Weights of a small transformer language model.
Training: a variant of SOAP for these matrices, 242M tokens, 3695 steps.
Each number is 128 + 24 x the weight over its row's rms, rounded and kept within 0 to 255. Layers, rows and columns count from 0. Numbers have three digits each. The size before them is the row's rms in percent of the matrix's.

# layer 4 MLP up, 768x192, rms 0.151, rows 447-471, columns 0-191
105:126102150121170113099105155114137163153103151112114147120129082135124182123173120152093112145118141090183193120093160119134131105129131159105162111135164109107156153114084121147116144116148103101165119093117121101131099160147142171127127089118100079097112112104125137139133130110119174154159166119153130149101137142116128152138135098135114160135129133125155151131110105124099089084123127093136144131158114147134110110144128128132115141079145148102164132138157115132167119141134195144106116125148133099051179144119105149118119102139112126117099167093146128117135107107138108104
096:143143123094175109133148157098112113136126148177168143132139151136136122157134153107141097110078132099150115085079132118179122138136134124114100126133083118100081142091089139160158144106124135103122107111138119136102106117131153148150125155125124119084116092096180096116112165128059151124170110138147101100124115121134124111115116127086126132123163117143108140128155184125086135166088129126135106121137125112119138119101133167158124126154117113066129100091165097161132095148119131141107106121114101116134135086115130139082093156108134143128132101120093106145119178154121110090
096:135121147115092142123163123088136163119149141106169143102195084120132108106151134129149134116119158128110110150094138099123142142094133125116102126118160125163097129104144168123135134111116175142153109129108147115079162109113084154170135116106106086127126137133119100108127168104105090100100133150147149138121125099110121156114149125118110087071157170097069147138104141098115135126135161154135129158139126086078142142103114122159128115161125084143102134094133192166126117146128156130134115165159133107148099126136107130103141093125145148103106149150143087104085137156146122103
094:144127105088110120086130097116104133134160155168201137072130100188133110107139153130147152142137121129091094143113109138127135104110127163159176138134097112094116152147128126077137167177122148135147152097158095161147120140121134112110133132111102147113143157122161143139133127065133151142142136091151116159123114138097110152143137096119082130128105154142115133117118115124145114108103108154115096149165122122121124134098112098100126140107100139137161165154166084112104160091106151091146100114186124110137119129132107146130134141137135166122120136146121140077103078134164120089
096:114120096103102141144189138144105125118142072100120122140163182129124147107129121164129107174100134115156123111109118115132101128158151148122155107152124157173138138090133154121153086135144119146101121112121114152170144112126165089116126154123084115139158184106171172129141123098141135144107112134097109113151112088154128086162123170107096136104130127072134123121149157140128147120161131130137115086141115146139094140111154154139176124156151145186145099140131164085145138145136118096135160097150109123126145121111120129155131137156191093125120123073130152115140126146169131111
102:155178092186116079108134115087150094085121171161123131124109189146127148135073135090160126104110088147139169152090129088113133110114152145127111132130134138147134153137153118101142118128126121141156098147140135113135141108139119066099115114120149133123110131179145170129138150110107119140117100132139171113119150129107088154125085120114088142084129165141107103129189147165083143107154135141114144131121132132119116163103132159120133128159114143168163093134113168147117147134109139150117144164121136135139151138101174122153097125135108139164139118130137133071126161162112144131
100:109124149166081155110100142132101142133121165128159129104135131125151139101121158139126161115157088170160081108138141148129137107127140149147141065131104134133135046115118111119166116121163093139198130120173072169125113109104096127113148167160123170134131150109186106127149166125093136123125168175149120151084084129125114108125125153075137146139110113120178110124087174110157127135143109140158108121117127123145118108124128123134154110089147101081106119104108165106125129121098123136110134158144135132130121129130135145102119120144115115150127124152145112151118136111101105104
106:162110202163124111149121150165176096113132133137139139169124126118144096137129113108180099143142163121154116146133133162155151105154128105149105115118124160152149133153151148081143098119088164108145127144125128123109153148118117113116134106113105111121125148135145128165156122084141095096096097146098150110141147136163145121133083136100166116177165135113102116174115119097161147138092127150137102140132139148154095086148145137117108158137155116090155121132131125098112131081137122115104164141147082085082095100125142160140103131155063097144147116099149112119139120159105129145
102:123144122116113166126121094153109151169162120142102123104097158089109119156174112140136123153115134120116116142129159150164122173152121119094084120154102123089101147136111114094159129158133131095134145170152152076156142138108127106087106081129108119164098155119119122128115114129114153104092118116109098129152157081148133120155122154111127142128124110134126153135143134129100158131146143124136094121136135163141124090103116126172122095125117101150151134087132181113139095174125164148177128119159092113088076105127124142167107140130142142113139050130090115160132110143150078105
094:136115113129096121129111159148100138133140166141147147074120125150116102129151148068123160102133120141135133118113121139137101129106164118104139138107129109093155132127108110142125128121130112122088131111120137132092126122111126128104184155113146089144098123119097095099140098141123151122177129169084145161154132110154127162132157098098155106131141138063162142148083124074120101122135122108117091131109146106123065120078110132170138162125114173091110123138124163075134122133157168104129111184123146147146152110119141101139133138075122167130089122161089148115142110136123093160
101:162104120092123101083117138100176113121146177159135134107089145107105144109149138119114108172137140117110147130156123132145127170139143100096167091080126155124117165086128077137146171099148111136143134146132115144111171163110104101136108123108107173140093083094123149119143102128107163131155130090101169117148140145165117132123097133135149138130137144105080123107136162143123079156153125189125118093114120163128097090113098145094155094130126091158113142132119150129157183129131156179121129138135109093108152126122119086143113151090155142125113157151128117117134135126130131121
106:121144120139130130111100103134084114145133157126123140117204130082152159095157172131155125136173127106079132129093130122137135121103108117104184131139129114194111111102106150101105092127108169114065110109115129115126084143095103135119126161176120120114106110090118109147132138136143108133127138108170123134123169108138152111152140145145132132140142089103111147157144153131122125136095190087133137144170101100124074123162130113120098137078121085114154146114158103118103123106191118104127106134159143116144117127138098136155144159100123110138137132104119155106122151104160121133
096:042101146147133115109123161095120138130141114155150166104142097132144132139079149122126143153148116109150133103097139146110104152158077107108170158136127130107114134055146158129121144120118095161135129134140133127115130113119160151117139136132193146150124099171120145115119146089116112146175087092134143121117125134121139172138144138120129128107110108084086100122127102154169142151096085102113141180069152126117121163154103125131138141127131155127118170140166153131115161101176117162141147141134110154120130156132106087156129097144136152165108128138131136136110091121102104138
105:116115167106070169125141076125142138103112120148128155127141096087092113084160122105079154098110128119113131108114082135085105171097203127067120122118137089143144135143081137135148142108142112115156132116123136100106126138133117101100130144154141131120161108163142135121075101088142165147111131123145110156147151149110132091100134187112136118102089158114140116114142100137155119115094125099116130132164164136116158148099110118148162155106138086131116097164122151125137160095131159133149141121089093098110130104135160151141120169102135125160136139095132132120123139134140107115
090:130116131125151060130093128105118134138130149083120142119121186124105050146137131099142120078166108108134150096088127123133119128146155146112148106146135112121135161141162124121083146145128164143146100117143101114090124156160091134132100119119191124083120142113122155104110101123134142151099128138129131100097088135107154144086114154117102128101131107109140154125101129164152123131132141127092130092149144145117170126108144145101114126133119086135147100119134165159159085077107096172137149161143151156143075124128135107159092149132158135179145128118113136150107135090129148160
103:118110114179168130144133145079100105154144121139136150148168094121133139144123101137115130124156124126141104117100102131103154150087117131122151149139095148173133109143133112133109141129117121136122131141143134147151115164150159050145177139105131101114153149155114117157131159112100106104094157109156077075091110136112150153111114149092149096126101114133093140144150150173122081140138160185079124082132123182147068139120151145116111188146133148116119166140129084109153111093113148136141118148124156146117159169132111104133125142113130123113118125154123141125126133138163121149
098:094126118101131126151163126125118130160161114147146138090132109139153101118152126108098129107117101096100101111178107115132114106130148147142115129129085103109122110128097163161101115151124120093152145113136110075151149149191105152118087146107098133117129120123094115132091141113164130194136146106130109152127081129116102128145072097128151125132096147147081100112142122153132093116132132092089135111105130187112138161123115115126127124112119090126140135105151153132165098146118107096155142139125133100133115148153097112096136110141138113157138211098096169139113116135093181159
096:076140133109174149163148147128109135082132182121101141177149095130117123076114103114132128133131118167176135140122108128142138132114082105172120100112122090099145150165135133143066118146104161122154106099123104139132109132121128127098138169109116109151099130141105134075139158103129096091136165161141175146140115131102121105168138125118161140121108146134122126134129109077109145136112147113154110128097162185130196113151115120128072119153122131141128105114140120146121105120133132187113104144120164168126153116121124098106126155116095133119109154120103133144163098136171144114
108:126077117126158129104169141115136130057150109151122150133115098106131108140123100151157113150141093162082097134150138127122159163136076112137122138103117128155116123133119141134132101131112138125093111131130092116119094156136122131124140139153147138150116179099120135129117116133130142108193101116163130136143102153131173155108126133097186097125139133095049125121130131139096100119138095118104108157160141133170157193133086109140135104146148112094112131108141117122154119141139091124060130130157121137079122130137151135134125136115104132161159130113145138098082109125060129146
095:161129157118131117150098180180191115116092135123132156139108161169133138118136161161114109149101088101118133117117153133114141143129180127116127100134134117150130182161111096166196106112118100092108107103122121118105170120190116159095143150129139153149159111057121110126115109125091138146126147131102151144117116175129138130131104119070123146121135088186139152094109122136105126125111125136127125122150139178129147163131119131117118118149118125129134168150144137192130159108090096123138123145128131148160166098142140168149120120135131139117102107140122116126138143115104100096
091:166166127108122167112108158134117153136130106087140131133145157166078165109151112141133140094095152161122132123149151128129131121161135088138181109125113141149124122100165104120142166127126131108147148125117145071115087102126114135130140186134121141116103124137156104115152095182134118138131112157100109165146123116114160148146162152140059152126146111156113143121102085122118095126126132164110144124121106140133107161171113107175170106175130131113139082167124117145177167109178169152095131139123102123099116139167100150105122102148149132108136127141092148121154155142118141144
090:133129138127139109114141121127150156125136143182163119141141126127131145133092108144098131156136072155135124125120119107147092122122099113122158134116062122121170152122151133091135137154126114158087114144146144106130112143135147134105103148102165137094117115111110129171124192143117122136098105142118097087152118121160162102125116116111139115160115157136149105126171078114165089138110135151123150148100142086115147119105127106144083104130150156071104139138123157170131117137146138129088139152108150155118111086154176163149101156145143160102110068124119058156139109084119129109
099:128142147168126132136092133148157125129111132132136157142140126109115105178097122171088117129136157144142146130130106140111119096142125111136098135110136132122152136144148191121094129135118139140121156094164114141115144152156135108089138168105112067157132150139130170110106138134136113136102113152129157146138110098128114142106162138102143140145095086140107156100168172146170107138091125106094078162144118140176118091162133097146138103148165139112122119113118096082131112132113124164092117168145126163088091115071177139126171103137092113116131161105089151124116152172110109133
106:121137134109111091123168129102119176077125132163112094145145125066150151128114147161171081155151117114117163121129108120153163101118126103115117123103115123137131151098129137145168101071099104131156137180139141161127120132126109105149085111105112088131168147127168118139135074110153117111148171123109166167109149118128109154086162138172143142135110075145117148146169114133106115131153127128121130113114124149149113079145135125131172137153164109113117094147171167126121157126169120153109101085116121126110081155105178114140133118114150138104132134149143118115143135105115119107
094:149125106137129139116095099151156083133114149170117151143124121098101119127099118107132125151114110140150149099149125135159116104165107119129091154194135093172125137182107128138162106108157132150069131112142171054092158133112154144120129122139119210143132144124163131134137152123142152099100131140144112159127076108105093118103094148125133136105104143140189101138120143125098131132159141138161107141084123129106108116128118122143132111150102150117135153155158138130114093106152136118146123100121183102107119119092157190104123126130076127141120136150150142127106138130117093130
# layer 4 MLP down (transposed), 768x192, rms 0.141, rows 447-470, columns 0-191
111:102153088140169122146108121121120131122101187124103132111126124106113129114129102164103151109123131175140120119146125142073099137151162145130083099148150129154094140176127106140147119130114172123109150108115148116144170113131163110110125102144118115149057110140147138098156184117121129093100139130157136131146110098130085109120165124079097134130107128153115120082165141097128146141130125137154074156095145147100114126139143140190125128158132120071150115102167138135103115126193131148117147134119131137158111105121082169090131117142128124115166108147083100123121117139139132142
097:148129137098137126106163095115129137090155125126077119114103115127103102089117129127144130122179107131157144096114094114118137152124116111141136136129138143103168130116150101124150141133126149168129140117117116109161139156140133103160101108151093117117149127139156143162137141103141101148073189124135127147130144107120122145100106140177131137136120146074099110117157129086108136125149115130124143129122132154134107112063155087105128110118115094143100179181057157092141161107144159116143152144109138105102102183129126135104181108171114090104114124166150107137093109142158171143
094:149088128164145158135105158137149112137132122125078147136063159133182128138088137105112117143135121133115155115146123141101136134140121124152084156142140123090121102144129085109119106143165095109152173131138112188151066120128146119111107164153129132119114103110108138133132125126167147154114141140121088158123160155154118088156151123131102153145133107122160120145187106099135150162110099078062141074133119130133151113137151151091123139127148134112143128115144098093104127122102175084148156112152151101126126143111156148104108106122149093111160101105122165159137120123104106132
099:155142110101161115137102140156139168157074167072096107125118173095118134113154103096141101149127125149128154087108130119136118148139117131088100104133143124108111131157143159132176127089117137149125123109145146146122106135096145175125124076154173135119119143151086152141165146138122152102108091081099124095118106134138108141117113127138116129154151123073103141131131069125162124148167134103184149097104155112161137111125152114098107091116150143138133113055143135146126149142148119133140160148097152125142113102101131113111150127120150129127154085144127116141168154161151107163
099:120156127124104172104135104103073122089089128095146106133159083139150122093139115136145143122151154120127136150155164140119123125079135100139109133119124132097121139125126169127108182106109135119098159124135120133109120090110100164131126179149127101130079111159078147170192145087132172098089137102138124144128123108090157084114107067140173126136133121126132090156110112110153137121119157164110146146136140119146149142098109165085151137149127128117113159096143104165109172118136126119124102130080182128154161151124144141142110093122146153114122140110158130144130120106122110129
102:151130170153143128118109135128095121115140150113166100154207130125119143104151116114144161114160120125138133132109123115089094117160151121073140135162103082123164114128130136147104150119133144104100124120120073109116141131175094117115141123164141144110136145070134125097153097169132123139134112176156130124134150106147134114135105136123142125131116113117160172122062099118093103172148066150119127120162105156140107119128141113137126116134152132137123096157117103136165123076132151164145178110141126160110148122115128153107143200152141144128071136091124142127171111141119130130
098:132115088112149095107115116118141100114136126164110080120140133139105114131134105136131113139114159121118157173106098129146105104098088114106089139130095124118131176165136159160098170161109137098092145110088187130161134146145121163126110095135095105139131090166073150109132120158148141155160096108128133122135160134129112173129184093087108129101138123126124144167173104151112133144102142117131100116141136110130114160105134094121109128145097153166163150090132108139096131167115124122100116154134164116124100095142135064163164157144122167130128125111148125125094106113163118139
098:088113104081101128084142093155080144144123098135135137132106109152133150104124096105123147115117104123112153150120142126106121134106112129092126090140120132090089134096127150153114122120184157153116142089084099160116122107111138138103091087171135139115139099128135130123133149132148155105116119153117137105154092118107092126099153123112138182143134084110136179132142149141118122113145111116130123149109167121093170130131139099139107127156140125132160173098153118113139181158095115148159142140133170100131159150089085135154140090091164105118122114177095138182129173145091125136
096:156125124118146110118150153087144109106125124139143121097119114133116163100097154166143150099123117107109133134167133089108113147086141129123123154146147153128135130113146170149119132085124112104113099102128157122153121106086137121114086182125124128106116080153184121168095158163135110117111127137100157114107150145111155103117128073125153114155116135108118132109132118121154110130133108112127160132133124103131137099172144112067160139136131152135134108135111098111123141121198072113100125134075158119126165156152158114130144076164146078129108187113168081142102129139132127162
104:112156082135147136120145102137172128082113108144104147147112141119152145133158123130120080122094130136115136165149161113098140107161112137133097159143135108134121117091135154136095153158157129158113123088138137158178148143124115143158139176114103123141090151174176160139131127157126109136109142108152088126137114130128122141149082116136083103156189135170132132144145164156109140173153131108123136138139120161102115109124123114168089143100144129159105156104131161159137112177142117123122166134171131123124139101187121145130102155160138157125153112127186154128103069110161135131
094:131117137160137129162117131116142098141150109074117132132128089141149129127154122088140104104099114165125095145127157107107134123116065109086111118141168126183130153121155162113109154164105147121147098128109157110121116128128167096147108101130103136140120162168136137114133147129099149111098122130145117128149160108106128142140170095118070115131145085118151130137067111097127128144169125100152163120137135100126140156181111082126132149148130157152152142139149105113117104137120086128159146141179129124110188124096124135158145097155177103142169158155155097104104133125127130076
108:146124126105150127116129137127124143109139121138095128125150090135127169164122113070138173100130093169163176134102113114132167172130093143158134145115090173114101107148174157129093119137100121138109124122137163107113136139124111121172138155113118131113124173144112121104083088133115148176124149084089170170119110101157085135139139128123155119130123089100117113135118132120120100091148159149140120131127143109117135150079085143114142142111089144134112163137136109099169133117098149160110120116105149168051137122130139089143084140125146128143101155183124124129116117128158111106
104:098130116139113121138103119124152152172126114130095162109085151108117135091121178115133162108100116076133156137117118133126108172126095099120126149154087154142118117119143138135110135113129109138115118141091152107157125141110124147108150107099109166119135163113142152112105118109130167143135094138089158145158121100124105118130140192129117131136086128104142112110124100121128198149101110124122119153153100126128113113099133126119186131163095151128130101121137087117110148142105138150133165156090101151125171116135089118147097050134143138125115190183163082105107167118124128107
095:154147105122199090116123141120121135083130165116109096156084134110146136144143121127171111128176148120119123128145127108133149112150091116163142112149113142151149179140151121171097149125150098132125107180145095150101133109152133158161129151116090118142113150136085140156137172116132115099110140087127083098143118144141133106131130109128111124129112156096159144125122124073114112137098129111159115142118100125089087139129130083115089079121106121156158173097112130144135124087176151151107128142142134148164148115127106111092175153128138142158118177106105138157134115175111134094
100:160147121146114177100139161156144137144167132156148117096112094141135156112126131153083134149098109129094117125167150146177143138140137109131135138121127103110084123133108140151090104146093117142116096136105164096153150129121175097116133087125099133130123126127126113160139132126154136150152169177130139200154125150150111136134131140153125140136119114124158145137130122098142146156142119158071154159159121140124106127103068110157086144109166173126165160104143073104101134185158100111142117144116154095129135089145124138119143123130135106104136123102143116048139131133107149106
099:162102122098079143134108112172186116145098110122124115114115164106121090142131162135086146144110111110107143146127154149180125124124128122086146110111177146074131107123141165116168097131158108098120117144097124105132105166094118157140123140155121104164127126108167119142173132113147126146119091147125182119118095117124135087141148167113128121142102141156145114197089119170105128121089121125137149176114146115136175138146137128118127123120091140170105109131079172138120113143151135114156129105110080097075120135134146157105099132154148158107130104125128105140137124162117117128
091:132133117131171107113078137120147109109145141147123095166157145139152135171129151102117142140147160112136152118130132135129119107166129123157161122153124164130144135118137128085177115114138107121132140144110140134141107131094141109132139156119153106116143150135110108127163084129086099101148085171168127150091143140127166109103158156154124160095156131095160119181123096106095115143107111119166109184135160068136123119150138169114152142139120177116110121181121105182129156130072136180123108147137102137122144096123139127091117124128121128111119073141126076101127125100165138105
095:146082142160095119122105108156191119166119098130128115089119161154157102143117152130114125143124139110098137143157138126097136187131135133103130152159137125122104109162119094116149156127113122083134174153168139145134141136156136121127092116167180131116156111132120119162131105166141170164153099092131130115136110130165129124124121121147129126139159135086150129121143133164119150114169126157132121116157105109126086118122167135129185112100131100133138135163111143140152118117162102076125130135149117097201138179127117129120129073156133099139153098144170130123116125124066114090
104:149165159131118115148140136159126114201077166121124165128128156113165127094125158096138136153145175114162141093149125101124119104112157106135133121130136101127146140116155146150113163135129140103143149163155121113107121119132131121142087170140139153112112133148120133151125085152145102156098146122068101162106150154128130138135110148118089130169127131128184140094130140130175124142090182119117156076096105110087139098132149147130111150106135103130128154098121080090129129145116106116167118115128107105166135148143111121171168106131074130122096126112151101191139136116145116130
099:065149098108177120106123101136141146116117089121165089084156103106171144137116123139139099149144189132142175176107114148097193177120119111134147129137128115142088139122164105124081103157148119147135156139151144127118105138141165113150153126149079105099121153142155122153107178108134140125133124089134130162136100100169131127120119114168112096120107146068155123131142119125143148126111120154115105117112138101155106120085135120119142117141161113164169124135135098091111079116140132136199151144134149083142107119146131101116130128132119118137165133134142137103124119159140122111
100:111153135137142100186131126166094117125105149140110153157086146134116121148160159124150131145155145119093111091128088141103109117126081136123097181119122121169130080131098073104153155096086146129118135125146089129140122105130090099132176122108092144142102130102122110097127119143095191125119108128140056120119121101151117152113142116120148111113128142135152087119122089136155147120152106079073125098161136096104119097142105150119132154123166096129139140115100101118122143100154155128131136159145104114148172096117108137115145137077165148163137118108160119132138139098132132132
101:136133148096121159140103135139095097102120101107140113124136110128160160132171160141141118112121125074138148138166093090117130137145141137141119138145142138121109128120071160189150110102164104149126153139099130125180157095135168129128160110146125139178119107105065112066130096131091097096128134080148104118161127134149136138118169129114149181151133112158103143123122151108154114137148135102101098167121094153164106117144094154102126144147117149119133142101114122107126122134095137101124147129097121139113121165116124152082099109122147101095140204121142145147136094154120146145
101:146121093125101110103169103119168098160119138145106111114128098135149149151155136151130110151086162140110165137160141116123098145142125131099118131148054098157109161109108156114148153143135185166111089143138101140144114145134115170136073081124108126141170102070118126112132121135117100123112107089096137105099129106117151128125128137136155168169147093127114089105138119146102114150111108145178154132110102108098145164143142132131140122095138144151131105133133180154137137130139137162130135123136117133172196187095143148133119098121173139148124122148128122130118123074151140126
102:101091095138100133090127149150109113151115138111133128127135158195125134127146088076096123081137140155121132125124137120126133117136139130161106116148164093096162108149102115098064142173151139125132106119118099103092159130169156127120161128115170115113104138135104123113095148132095110145150112129153098139121121117081138135143099109109118144131108140116139084110124151153150160131086138104149155136093115088108124143131115135129096094091062107107138133081121090142126127114099155135141147137123166122124141111125069169100087122163101085127151156115182106117140107149155145131
# layer 4 MLP gate, 768x192, rms 0.149, rows 448-471, columns 0-191
100:100106151157123140136150132159075107138157095123174139112141125124122150117083180085087158137116153138164120163106108139110155111106135108138144113140053127156108150133100119135162118058142152075148121117120139171115144142100139145136133146157120125112135117103143109140105144151127148123177157145090072112123153155074131129087113131104100092113139149098130149108089140174144111153106142103116120086129159123144140140128110135118131151134149108096149136140159118099100158127123107094131107100106120170112108116147093115130096128139123136093109131146146087110109126169110168133
097:118095123119107109150130117133113179162150167120143131091110118150173114143120137151157118126138143091110194132144164091098126128124144119150141150129148158125052100130138144105127139131115109147125156140121151124155157128121131132150125100135154116118142159126095089115136111164124130143134097116141108128117128142107135135144143088149120092118187090170138129140117138132102114119140113131111116142086104179080127147122164148106100114122148073121113173172095095159162104176150107149121137159131114148118097091106141099110150133154141173129158094161158118135184157127083143138
094:100129109165090117125148124122121138164125162132122161085142124101105102156112147115111063165140110112112188187146117168145179139164157149155120113093141126144081130114146095166090148153159124120132140144146146141113170150135124155138127106100108118116124113109125131165105087116111128150160138102164116161115131122127116136141102135169134107118128139121093096095080113125128117138149115124123169161096091131120125117120157150081059125109138145152126108128133153107153110158109120130138115130126138141124116154092137136090131137101170147163143083161107078107103132132156160147
096:118117177123139074131120126165124124125120123139158113103134138132111122133112109096130106096170142145145155148150102122132131158160140106121125112122119126100150137105163123146083125120091122128141198162151112172148196110135137151125151145089168133063110155150138156106150171142130133121113133133107129148093112118138091100093121163123094092141159142105139132149148111159098080115116095143109106119138134145138160172153162119143135138156128134165096133146067141130093088126117154160120144132115114140166173154134168147128107127139152142153120122107136115125149192153103140097
107:113132100111143162101137139144150065149083108131118166124088191110115124172081142098091119144076123143110139135159175144130107146112088155141148162173170140146108117148113109135113152131102128152181122101128195125106120133118137137131121122105137118118152124130111139133119133136130082095104131114080132123117140180079138130106149130151102086113132140095133109142170141100179137114131122106142146130149124124092120127148113135144108103129092128090106148101140095090082147133153097130126119113157118119130118110126144116121066104138134102126184131141117149146084158115132116126
103:104123175169104097171132143154139176154124113162115156131103064131117092128110173136173138141132100140128108129172091129131146128116122148142108154143137128114118158101141141148125118163128160113166102110121113085164155129110103146097147145167159141134111136124132126076145107110159101055100139090124125097118124105145144110152147142154118103155104101059117126145111160139115132070132128127129161101089142134150110100104109143153152141140171117128117111128136119171091166104115099110134132127116113135150132142142146139135101088177128124119126137160083118160119120102157107129
103:131102126147133136158147142111154101136130161108161107116125113085107133093168094145118099156166173115115130137129110116128103105095087145127131139091112150112116122121154121080148111148077163138159102133165136097144115142099101095151165139121111119094158148088130068097120131118081119166123140149096137113120126123162136145120104153137170101132134132088126119151139117091152135151106156139106156128148135105149113124135130150149140123133112107127107102095145137114084089114133131098108140170127094120144105131094150128111074163146071165114112116072107161079172088136139130125
097:113170143107096161111085121148174123108129117119107117209110172087161103104060172133145151122143147111164115144117153139110119136166122144134118074137146139098111130101161113133128126116106115127145149063111116142131149126122100118141118109145157184113160085163122133151149147159141102124147122130100102103168132146120119125120142152092142109092148098120139153171140101132169113159122106122121184145124119112097135144154097093116104135128102118072128108125153175112120119118136121122121122078087161142113130122124154157115143121103123111151125149134126167133127082129124138114
096:102138135145166133143121087101126109113121132111123148141109124095179125116084107167140098118110118177150137116156097117136144107144092148151115136121148110140144126110096126115097144146093070145147134113127130103161144140148134136147089148096082133116096160156146145175155165126118092114127145092138107097149104149122115136123111135197092115153164119179112088166100117136134140111114121108098122130090104148123129122174155172140099127147130135158125110117104095110162138128126076118123152076170106139106108146128111130109150100132079131165156135130166123179108147139163133143
101:136138168096099102174156148143118115155122137135135142169115100132132142135124110113136134167172119110112129117122084101125130126090123126144159129093102165104144115123111088128158100080138139138125165136094128133110111119100089148130132097099111099114139114127136093120097083098132119158166141182087109139091103141165143125130101121151176105099119141118118110167170088111121176118119113090108127134120107136175155119087139138128151100110134064102093145110114116136155124128096157100140149088072124118135108129100130137145111143159144119100145125157100096178124155152143117165
104:133114188102141135133137120133096158146070127078164157145112148141160155130139108081096122136111103115113136078127102095121146170149147145122147172103124125101117135096122152146083155112102091105129105094108143131136139121117107098158155150154110123110155118153113133140104116119156148169120122109158115114104139112122099118100120131107119103105157173139132122146138170114118117117171089156143146133107136146140148096065102130157118094115153149152132125098081144110128122161181100128150104143117114178075101083079138103123136117156123162157097141147135130118098121130149123148
092:148131165140145142101163153132093130115133142109149126116130113130097111100174120093110166128113101100105115154101120168134147129102147147111084192129137146158126130161142148132126156129159141110122108169133099160089149136147155076146128148111099191159175115144113075148071112161150129072115127142190110139121127121154124106106108134156102122169110154092125130118136089172097123131147105198142127153118138154092138128145111132099143114136130160149115123108092119134110145126111125091132146122141111117125197136141133129104117127152087125116127131142122110112098111138151134156
098:166150131149153121114178134108115140136118107117135149146080084134119158162102185117120151139169113158159151146142098164131145124108131142120095159136122142098124121130122115074136121142089123125154082144119138161126109127113163159112127138179095112151142139144140161114107114126158148115130177120123116155131123161129101150089085121120125093116119101112140092144138096158136141147160145133124130098110142136155105075112144124066158185194088113086148124159135104095125125113118101094131153135103125112126105151137158144111119142121092060083119119132138146096141115116135122123
094:150136105159100128143117157149154139128099081190142120131142086120133180082141141157136137167133145148134116109181143139139142106142107127056119142112092137165149099176142167164108116150120165138121157130090157111133143095123136127101129102110108069172131147127183089164140139144128138154159148169113110145105112106172156147121154121134122138155134123158090098100118131102159166128140112143093106153146127115148102112115122170145123173123129148116141159129100109124086122160148109104104122125131141130112136110144114110098157164106118152121151161141130115100136150105145098117
104:157141116115120090123122133159117167134113096092094142126126112123110158113142159145133101126182119144087137103184144085091182144149109157101139122110084151077160124151110128128157125133167135119140149120105144111130132167096137094160079139129133079170118118130169102118113109155151103126112107117109119154146053141136128157117125134127143137159140134134141094131129134142098172164135125153175148131171169158126147150152141122140104125146124086082136120158123151101114131155102114114123127151105103135073125152103130134148135106128145152145118152167130100142152108165136103088
098:178149141110125073165114168172107157092136171166115094154147114116145177136108153128168151170118137123139158160113132145142129121111104124129142116111128165139174144136165135128128100088125164120101143132095119168108161112127159103155127116149129078100125154093163125135155138163117103101116100173143140107110157138116139119114133140153132147129148143101136114132129096126099146125132113142149134124170131128143123121159136133139174163121133154144084103148115074131159157104114101157078103156117117154113129148074105148113158121129133139105109057129122103120101141111157089155
100:152082160104098091131125101134185127136120085157143098121102135180119152164151167164140128142110135106093172140161138177129151170133133106118104135129123132134126125153103124117129144126112094099153157153136154122117155140158127166120121145167153168116126114155125129173112092139181129156135096100119160127126121150146134126102136150106148119102108147082151127142147106142144126126172123146143157097165109139157102094114146122131137152064162136143157146126097112129114153132154161060126126114105139103155096177126094120109158102160108136152150114138162113111118147109097117098
106:098093104135148109132128126119125103160085146128154085131147145118169159095141152083133127141131133094123136116159137111078075133112126115100180116126123111133181136125139121170091142159132195147129149104143069157128137124126121099150063120156121148140097130127132109126113122127166141105084153127058111137158127098163133101133154121134098157131068136126143107107139138152164123114099145135101120122138141099092142098131161179138138135117151120099111108128152105129094142132115138131110173132195131097120114122124132119134147110097108078128125123132092130132132156094120131128
094:125121083114123119178141067152124154133117127143120148121084128128141158147149122127140140113129144142108111152126128132156138107147118111131131112123130099156103146080112134126073123090127160151120134180128121135135140146092137121125144093125138102115137126149129115138164143142130108110150144094146098113108133132074150142109105100141097132115106169116117103122142134179104169135146106116121117177130140128103121140105162167110187175118133160110121099152113162108122125104111132125099118061109151132143104172124141123071092113101192164131153111165094102136063110109125140177
094:105136119139100150116117151134190122126099101137142130110124144082107157172138126093136128131110123161094129103160103094136121117166160106144139093102139180164147086116121098162119183146136125126167173151129119108132091107125153145089091151127134130081121137122138119143115103148124092121164142133118144144111126129110122138145143129122092086089153140134114156116121092144142130150169156139148118139108143168160060103174122102148134132167127145103096111150111120130127149154141114154156141151142131113167146116152125162062136117125157106073154133102162136128131144160172143106
092:111114095086149113132117135104095100136122111156128114137097107116163119120130156136125118173126113093165150156120101144157128118132131155162122099192125170072139126094115158171110149129130091145161150152124158096134108142082127116123147120115130115123114142142162132093153115139147126134152123090116116144109125122135139102078135113129129165149162182154120068143079120110122114101159171117092138071100109139102153139117108184119120185121099095152123120151103085136115146123128141150112144126124131127116164154145120160117126150143095112143164181149136115142098123152089145115
098:163138159121143154140084146141150155129129124161145135130125122125110110123151095148172115146129157109129135139137082125144118134154161105092130165079153174121135089099158142134104164122112130131139164132160172141105151106126135124144114159143131129124155156114136128143149148120154123143076124133118106120186111090135092144088134118076152156127089153146101136161112160154137118116160140126062108113147127131108178104104107086104105136145152152110154169122093129076144116187146142113101129152148118156104085129116160129145187106109113094152109101098127117120139137137104153136
105:128144150140099133117109145097150129126146139101186136075124111125138090212118142170148143097100098126131117103133168135152081132171140105107132096100098127112111157102157102112118115109138108142086148135141157127128157136116141128094067146171119113117159101101130136090128115107074098086158104152101106125170149144139117135162122125119156104111121134091118138098097146109137130130127134161090123089157121145112133112156129133130166145139152195131099118140107146145150147113122115095163129111135104155138142143108136110095166167137168130153109108113122092131132147089113139101
094:085088142117120167127128118138119110146162127113120151149128110175115120119101096092107117063153150105112153170125073130119173108136115131161137146151136160126090156121099125169086119145124127148120137124119135150135099117152132082162105152105098076116157145137147112069138133102128119131142114101120113131148143136103132127085147130117160139138168088140118100109139136113136150141112117133147118172139130158127120141105114185171101170145127102105142146114138138089092116085152096120097136132085132100138140145174146114170094149145129147143153118143160154147170140120090173148